config = dict(
    n_layer=8,
    d_model=576,
    n_head=6,
    n_kv_head=1,
    head_dim=96,
    d_mlp=2304,
    vocab_size=32768,
    activation='tanh_gelu',
    norm='layernorm',
    norm_place='pre',
    norm_eps=1e-06,
    positions='rope',
    rope_base=10000.0,
    rope_fraction=0.5,
    qk_norm=False,
    attn_scale=0.102,
    bias='none',
    tie_embeddings=True,
    parallel_block=False,
    init='normal',
    init_std_qkv=0.0157,
    init_std_o=0.00393,
    init_std_up=0.0157,
    init_std_down=0.00393,
    optimizer='adam_variant',
    lr=0.000416,
    beta1=0.9,
    beta2=0.99,
    weight_decay=0.17,
    lr_head=0.00381,
    grad_clip=0.5,
    warmup_steps=328,
    schedule='cos',
    final_lr_fraction=0.03,
    batch_tokens=65536,
    seq_len=1024,
    doc_mask=True,
    train_tokens=509100000,
    steps=7769,
    dataset='wikipedia_en',
)
Each number is 50 + 10 x the weight over its row's rms, rounded and kept within 0 to 99. Layers, rows and columns count from 0. The size before them is the row's rms in percent of the matrix's.

# layer 5 MLP up, 2304x576, rms 0.0243, rows 1587-1612, columns 0-63
097:66 40 59 49 52 41 52 37 54 50 70 47 51 45 54 57 49 42 39 49 74 51 46 48 46 46 40 49 47 47 66 42 63 45 46 53 38 47 75 39 64 54 48 66 48 57 51 62 39 52 44 54 54 39 40 44 28 46 44 67 51 52 42 44
096:55 49 64 55 37 54 43 57 49 35 42 46 36 60 65 72 59 45 51 64 48 46 40 63 41 69 36 57 50 78 65 50 41 50 51 51 38 54 45 59 53 60 62 54 41 48 43 44 42 35 50 43 51 41 42 35 65 39 57 54 55 50 40 76
100:55 45 54 48 62 63 44 47 52 54 57 45 41 39 53 44 47 68 50 49 46 51 58 39 69 62 44 55 65 37 60 49 41 30 51 54 52 41 62 59 62 34 32 55 47 51 37 55 51 36 54 51 44 53 55 35 53 54 63 58 46 38 43 61
104:54 50 70 52 54 52 46 60 44 55 42 65 33 56 47 27 44 62 56 54 51 59 51 31 54 49 40 58 49 46 38 49 52 63 41 61 45 46 50 51 44 59 56 55 46 55 72 51 26 53 57 50 36 54 58 47 66 57 65 54 55 35 60 49
102:57 48 39 71 49 52 40 48 68 51 40 52 35 54 51 57 51 39 50 36 52 47 53 49 44 49 60 58 56 62 55 36 44 40 55 37 48 53 38 53 59 53 75 50 51 62 50 57 52 51 46 47 41 44 51 50 77 46 68 63 46 50 52 47
097:46 38 49 60 35 41 63 58 49 46 40 49 50 52 54 48 35 50 37 59 42 46 31 43 65 50 47 56 61 62 67 54 36 64 37 38 43 49 57 56 50 42 65 51 39 51 60 46 44 35 67 49 50 48 57 45 73 43 42 54 51 53 56 38
105:68 61 62 52 37 54 60 52 52 43 36 64 44 54 46 57 51 40 50 48 51 58 53 58 33 35 44 60 57 48 44 61 36 51 32 49 59 38 57 46 48 39 58 72 48 71 47 37 57 39 53 32 49 44 43 44 50 39 49 44 56 28 35 62
126:54 51 46 61 56 62 50 51 47 46 47 57 53 52 53 40 54 51 48 51 57 56 59 47 38 43 44 73 60 47 55 46 60 53 44 58 58 50 33 36 46 42 62 56 73 53 49 57 43 54 51 40 47 54 58 38 36 46 53 49 36 47 42 49
098:46 33 47 52 48 60 59 60 58 67 41 55 50 48 58 40 46 66 53 45 74 52 43 27 40 54 52 67 37 48 50 60 51 59 42 34 44 51 66 52 73 59 53 61 32 62 51 53 56 44 51 60 64 39 49 37 62 35 36 39 43 58 41 54
103:48 41 66 52 46 49 39 39 26 35 54 45 31 48 51 30 43 56 32 63 42 44 51 46 48 42 60 57 39 48 50 52 48 43 45 49 41 59 50 52 55 66 54 61 41 43 28 52 46 47 49 47 70 43 56 59 54 41 61 43 53 44 52 46
097:52 64 58 50 46 51 53 52 39 38 34 34 47 17 48 68 53 43 51 47 45 38 55 67 59 52 41 36 54 61 47 47 35 40 59 58 39 55 55 53 42 26 48 64 47 46 43 46 51 50 58 41 55 45 44 54 49 50 38 57 36 60 47 63
098:63 55 56 48 38 56 53 40 42 60 76 60 57 63 66 57 55 50 54 43 45 52 54 40 61 47 47 47 48 55 42 45 37 25 52 54 43 58 55 51 56 52 56 31 50 52 61 57 61 58 47 63 65 73 25 52 33 57 43 71 57 54 39 31
097:69 39 58 58 33 57 55 64 37 39 43 28 45 53 56 57 42 61 56 48 36 62 70 44 56 48 59 57 56 52 52 53 47 49 40 65 39 29 56 40 47 49 56 46 48 54 49 55 33 27 45 59 63 37 46 46 53 32 58 59 49 49 67 34
102:61 49 38 67 48 45 40 60 53 41 48 43 41 54 59 60 59 51 59 50 52 59 34 53 54 54 40 35 44 41 49 47 50 43 32 63 64 49 45 55 49 26 59 50 51 61 39 59 51 53 46 44 70 47 36 45 42 42 23 53 70 47 50 51
101:54 48 37 42 46 55 53 46 42 37 46 51 34 45 40 39 35 47 56 33 64 81 62 46 56 45 52 53 44 51 48 48 59 59 60 43 32 47 68 52 61 62 43 55 29 59 50 57 38 44 49 50 54 61 51 49 62 56 42 53 46 31 35 34
099:55 61 60 62 52 45 37 50 48 64 48 50 59 52 51 40 57 61 53 60 59 56 57 46 37 55 52 57 52 63 51 40 72 37 38 41 47 60 63 41 69 55 67 59 66 52 40 38 66 60 47 74 56 57 48 53 57 47 51 51 55 49 47 51
097:40 43 57 40 53 41 41 58 46 51 52 53 50 47 61 60 38 51 57 46 63 56 39 44 44 37 37 53 42 49 44 40 37 62 35 48 54 59 60 27 50 43 57 60 49 58 36 43 52 45 50 55 52 56 49 65 50 57 31 54 52 56 49 47
100:48 70 31 45 65 55 53 43 46 44 60 61 49 52 66 55 70 61 30 42 72 40 53 33 46 56 36 53 37 60 38 63 42 49 60 39 52 36 51 31 66 30 62 52 48 50 39 66 60 48 40 55 66 53 29 42 37 58 59 60 63 42 40 57
103:52 33 42 63 50 39 67 43 62 51 52 46 47 56 35 56 52 39 50 51 60 44 54 55 42 61 45 45 61 53 60 43 36 56 45 33 43 54 63 36 37 62 66 51 30 49 45 37 43 47 62 43 24 44 62 53 42 53 53 76 71 44 43 49
103:57 35 18 55 61 54 43 56 45 35 56 53 61 56 38 42 08 31 49 49 66 55 43 28 39 44 50 52 54 52 59 39 45 56 48 58 56 37 57 34 51 65 52 61 63 48 34 60 49 47 49 64 47 52 31 61 42 65 40 46 54 53 66 55
071:49 46 59 52 60 54 29 66 48 34 43 52 59 53 45 37 36 57 63 45 55 62 51 50 49 47 57 70 50 64 68 46 57 54 31 39 35 42 67 28 27 51 56 57 47 74 46 44 35 45 49 47 64 42 54 61 58 59 44 75 40 39 50 57
098:56 75 57 64 49 53 49 48 47 38 61 45 42 61 32 36 42 54 49 40 61 56 57 38 49 52 61 53 34 50 54 59 65 40 59 57 55 44 52 53 68 56 51 55 65 40 57 45 55 57 59 53 72 37 73 49 45 55 54 74 49 32 43 42
096:43 43 52 58 56 62 33 44 49 48 59 63 36 44 52 52 52 46 47 70 47 54 48 45 57 51 64 57 57 41 62 53 50 52 57 30 47 41 59 38 58 58 54 54 62 46 59 71 50 42 53 47 55 36 46 86 48 56 67 56 44 57 57 62
095:44 46 58 56 59 69 38 54 55 57 57 66 49 57 42 63 48 56 46 49 48 42 55 52 49 50 63 67 62 42 60 27 52 46 36 55 47 50 38 62 44 58 61 45 51 51 55 31 51 58 57 56 52 54 62 39 34 58 29 58 54 47 42 40
086:66 67 60 55 48 54 53 46 53 47 52 46 59 56 47 53 41 40 62 47 53 54 42 46 45 55 60 48 56 65 50 51 58 25 45 48 45 34 44 46 60 54 63 57 47 35 47 45 41 19 38 44 47 37 53 64 62 43 42 56 47 52 50 37
104:55 59 48 54 50 59 58 41 48 38 51 51 51 60 52 44 31 45 57 42 39 68 38 29 33 42 43 59 53 49 52 55 39 43 42 58 53 52 43 55 66 64 30 65 49 53 61 74 56 55 63 49 74 51 55 48 60 58 47 52 49 40 70 48
# layer 5 MLP down (transposed), 2304x576, rms 0.0165, rows 1587-1611, columns 0-63
087:40 54 31 28 51 63 56 50 44 42 53 50 43 52 63 49 46 61 42 38 27 57 45 43 36 46 53 47 46 44 47 70 47 57 63 50 41 45 59 60 50 36 53 50 20 62 59 56 45 41 40 42 48 48 54 64 48 43 55 34 45 56 48 57
107:67 55 44 44 48 58 50 36 38 43 57 46 45 44 36 44 53 52 44 55 41 50 53 36 43 51 55 47 58 42 47 46 41 56 62 59 90 51 47 41 45 46 35 56 60 41 46 80 70 51 36 47 51 56 50 66 35 55 43 39 25 50 48 33
102:48 39 57 43 62 49 63 46 57 47 51 47 65 61 60 60 62 42 45 63 62 34 46 76 55 38 47 36 44 47 49 35 41 64 44 36 42 64 44 44 51 54 61 48 38 43 51 67 50 56 51 40 38 55 49 59 46 44 31 48 33 63 53 40
100:54 43 52 42 49 49 38 61 49 40 56 65 38 28 39 36 53 53 60 39 52 37 24 43 40 43 48 51 52 47 61 39 45 46 44 41 63 50 46 60 46 44 60 56 53 55 50 39 54 69 57 49 54 37 60 62 25 52 54 64 62 54 49 46
109:44 39 41 40 59 47 53 56 51 51 44 36 45 49 29 54 38 43 41 27 47 52 53 47 50 57 51 75 45 59 42 47 50 66 49 45 25 50 47 31 30 70 47 48 52 49 54 58 61 60 40 65 59 49 59 51 39 59 47 60 41 50 41 56
090:57 57 38 41 67 46 57 54 38 46 60 48 60 40 41 43 55 42 51 35 52 49 47 63 24 49 49 67 36 43 49 59 45 56 67 56 42 57 54 57 51 67 45 57 61 48 48 52 60 56 37 37 58 37 58 59 51 63 55 36 49 48 42 48
091:52 54 51 52 47 54 50 45 46 52 57 41 63 46 47 49 57 45 74 59 32 40 63 46 69 54 49 62 70 43 61 35 47 60 62 66 31 46 46 53 46 44 59 52 41 43 46 56 53 58 54 50 36 49 50 55 49 56 66 58 53 70 59 51
109:57 36 49 49 58 58 54 38 33 57 49 55 48 57 46 55 53 68 29 57 39 56 48 47 50 52 68 60 50 48 50 43 63 43 48 60 99 47 51 56 56 68 43 53 49 46 54 52 54 51 50 53 50 47 49 64 40 42 42 00 45 44 48 30
102:56 62 44 45 48 47 52 53 42 41 37 45 74 44 40 48 54 40 62 44 51 63 49 54 51 75 53 45 55 58 48 37 29 41 37 54 60 41 70 70 51 37 42 62 57 48 38 56 39 59 29 28 48 64 51 59 36 54 60 57 57 55 52 48
107:60 49 45 49 54 55 48 38 65 53 59 61 64 47 47 43 64 48 42 42 34 47 53 47 57 68 62 61 49 57 64 48 38 67 39 50 60 28 54 54 48 42 45 48 45 66 44 45 68 53 43 58 54 55 49 62 48 54 42 51 50 41 30 46
100:64 59 45 31 61 50 56 39 59 47 53 39 42 55 46 40 45 58 56 37 54 59 44 36 41 49 52 55 43 49 57 38 60 59 59 39 59 51 50 52 45 65 59 57 34 44 47 60 46 26 34 43 51 31 58 56 42 51 46 52 57 51 45 48
106:42 43 51 50 64 57 69 65 61 46 30 38 44 44 41 47 48 46 40 59 48 35 44 47 50 51 62 50 56 63 64 63 49 56 46 52 49 49 43 56 62 44 35 58 49 42 46 49 39 32 47 36 44 38 57 47 59 39 40 07 43 47 49 54
103:37 38 48 44 42 40 52 51 52 44 64 76 42 74 50 57 64 44 39 56 48 54 56 43 54 65 66 55 38 52 36 50 76 52 52 57 41 46 64 45 42 43 42 47 55 52 58 57 74 63 45 57 44 55 44 40 42 62 63 47 56 49 49 54
102:55 52 56 43 45 62 56 39 37 55 63 48 41 48 34 61 43 33 48 47 60 41 45 47 59 49 63 71 49 53 54 45 35 64 49 57 50 45 42 42 54 51 39 55 51 46 49 35 45 44 51 44 46 40 70 42 62 53 75 68 47 74 28 60
093:33 40 45 55 40 68 65 31 47 43 40 54 53 46 51 57 46 48 50 60 40 33 69 56 50 49 52 52 68 55 51 40 47 61 38 46 09 62 36 65 65 45 53 46 65 64 56 53 32 60 33 68 39 41 68 53 61 55 37 62 70 45 45 61
100:43 53 58 31 43 50 44 58 52 30 67 56 40 45 39 53 50 60 44 51 42 46 42 37 52 56 61 46 44 54 71 57 53 70 63 51 63 54 58 51 41 47 46 41 40 41 53 58 45 37 53 62 51 42 39 45 67 37 54 53 33 48 42 62
089:56 48 61 57 39 51 47 54 59 57 41 43 27 51 49 41 41 50 64 35 40 44 54 48 56 52 51 49 64 65 59 57 34 46 47 52 38 46 54 64 60 43 44 46 52 48 49 74 38 48 58 59 61 73 42 37 57 38 57 74 44 56 37 50
103:42 35 47 51 46 45 53 42 72 39 52 44 23 45 54 50 48 35 65 44 40 57 44 48 67 49 66 54 53 46 40 47 61 55 55 68 35 59 48 52 53 62 53 43 56 53 54 42 42 52 71 39 60 56 67 38 70 44 31 59 41 61 57 35
106:49 62 52 61 49 29 56 52 70 52 37 37 59 59 62 39 44 70 48 58 38 37 54 47 28 53 40 51 51 59 51 55 65 36 53 48 23 49 47 61 61 43 40 46 59 52 59 55 44 40 40 61 52 40 47 46 55 42 46 65 58 61 50 70
105:51 66 61 50 54 62 19 40 42 51 48 35 28 50 35 54 58 64 44 48 65 52 59 62 59 57 56 51 53 65 30 65 50 47 51 49 53 54 49 68 49 32 58 47 46 41 71 55 42 44 51 46 46 51 69 43 63 53 56 76 61 34 56 40
108:54 45 43 61 48 58 37 58 46 26 54 24 48 53 59 40 36 47 50 48 54 64 49 45 31 50 36 66 57 63 64 51 44 55 46 45 12 40 62 40 53 51 60 53 50 71 50 56 25 44 31 35 68 44 44 64 54 58 44 82 58 51 48 65
101:44 26 54 40 57 52 57 52 38 74 43 41 30 43 60 49 62 49 47 49 51 59 41 40 56 51 50 48 58 49 56 33 52 54 66 39 40 59 45 41 56 42 40 26 62 48 41 70 48 49 57 47 26 65 38 37 51 62 44 46 19 51 62 60
093:62 45 50 49 52 28 62 56 41 55 47 56 43 33 50 63 59 63 60 38 44 38 48 58 36 55 40 65 55 48 44 46 55 52 54 58 39 53 46 42 59 57 48 44 44 46 27 40 58 35 45 56 59 58 42 46 48 62 55 50 38 46 40 43
101:46 58 42 39 35 39 55 57 49 41 55 58 57 35 41 29 52 56 60 39 27 56 49 55 32 58 56 47 45 50 50 44 30 44 49 53 76 62 53 49 45 48 42 42 29 49 34 35 48 56 33 37 40 54 52 59 47 56 55 60 49 61 65 68
082:43 35 46 35 46 24 44 52 49 38 43 41 39 50 45 59 45 64 44 47 47 51 38 64 30 48 54 46 41 38 42 58 52 72 45 37 38 52 57 48 38 63 45 57 40 54 55 46 55 70 59 48 50 57 50 52 37 45 52 59 58 51 60 49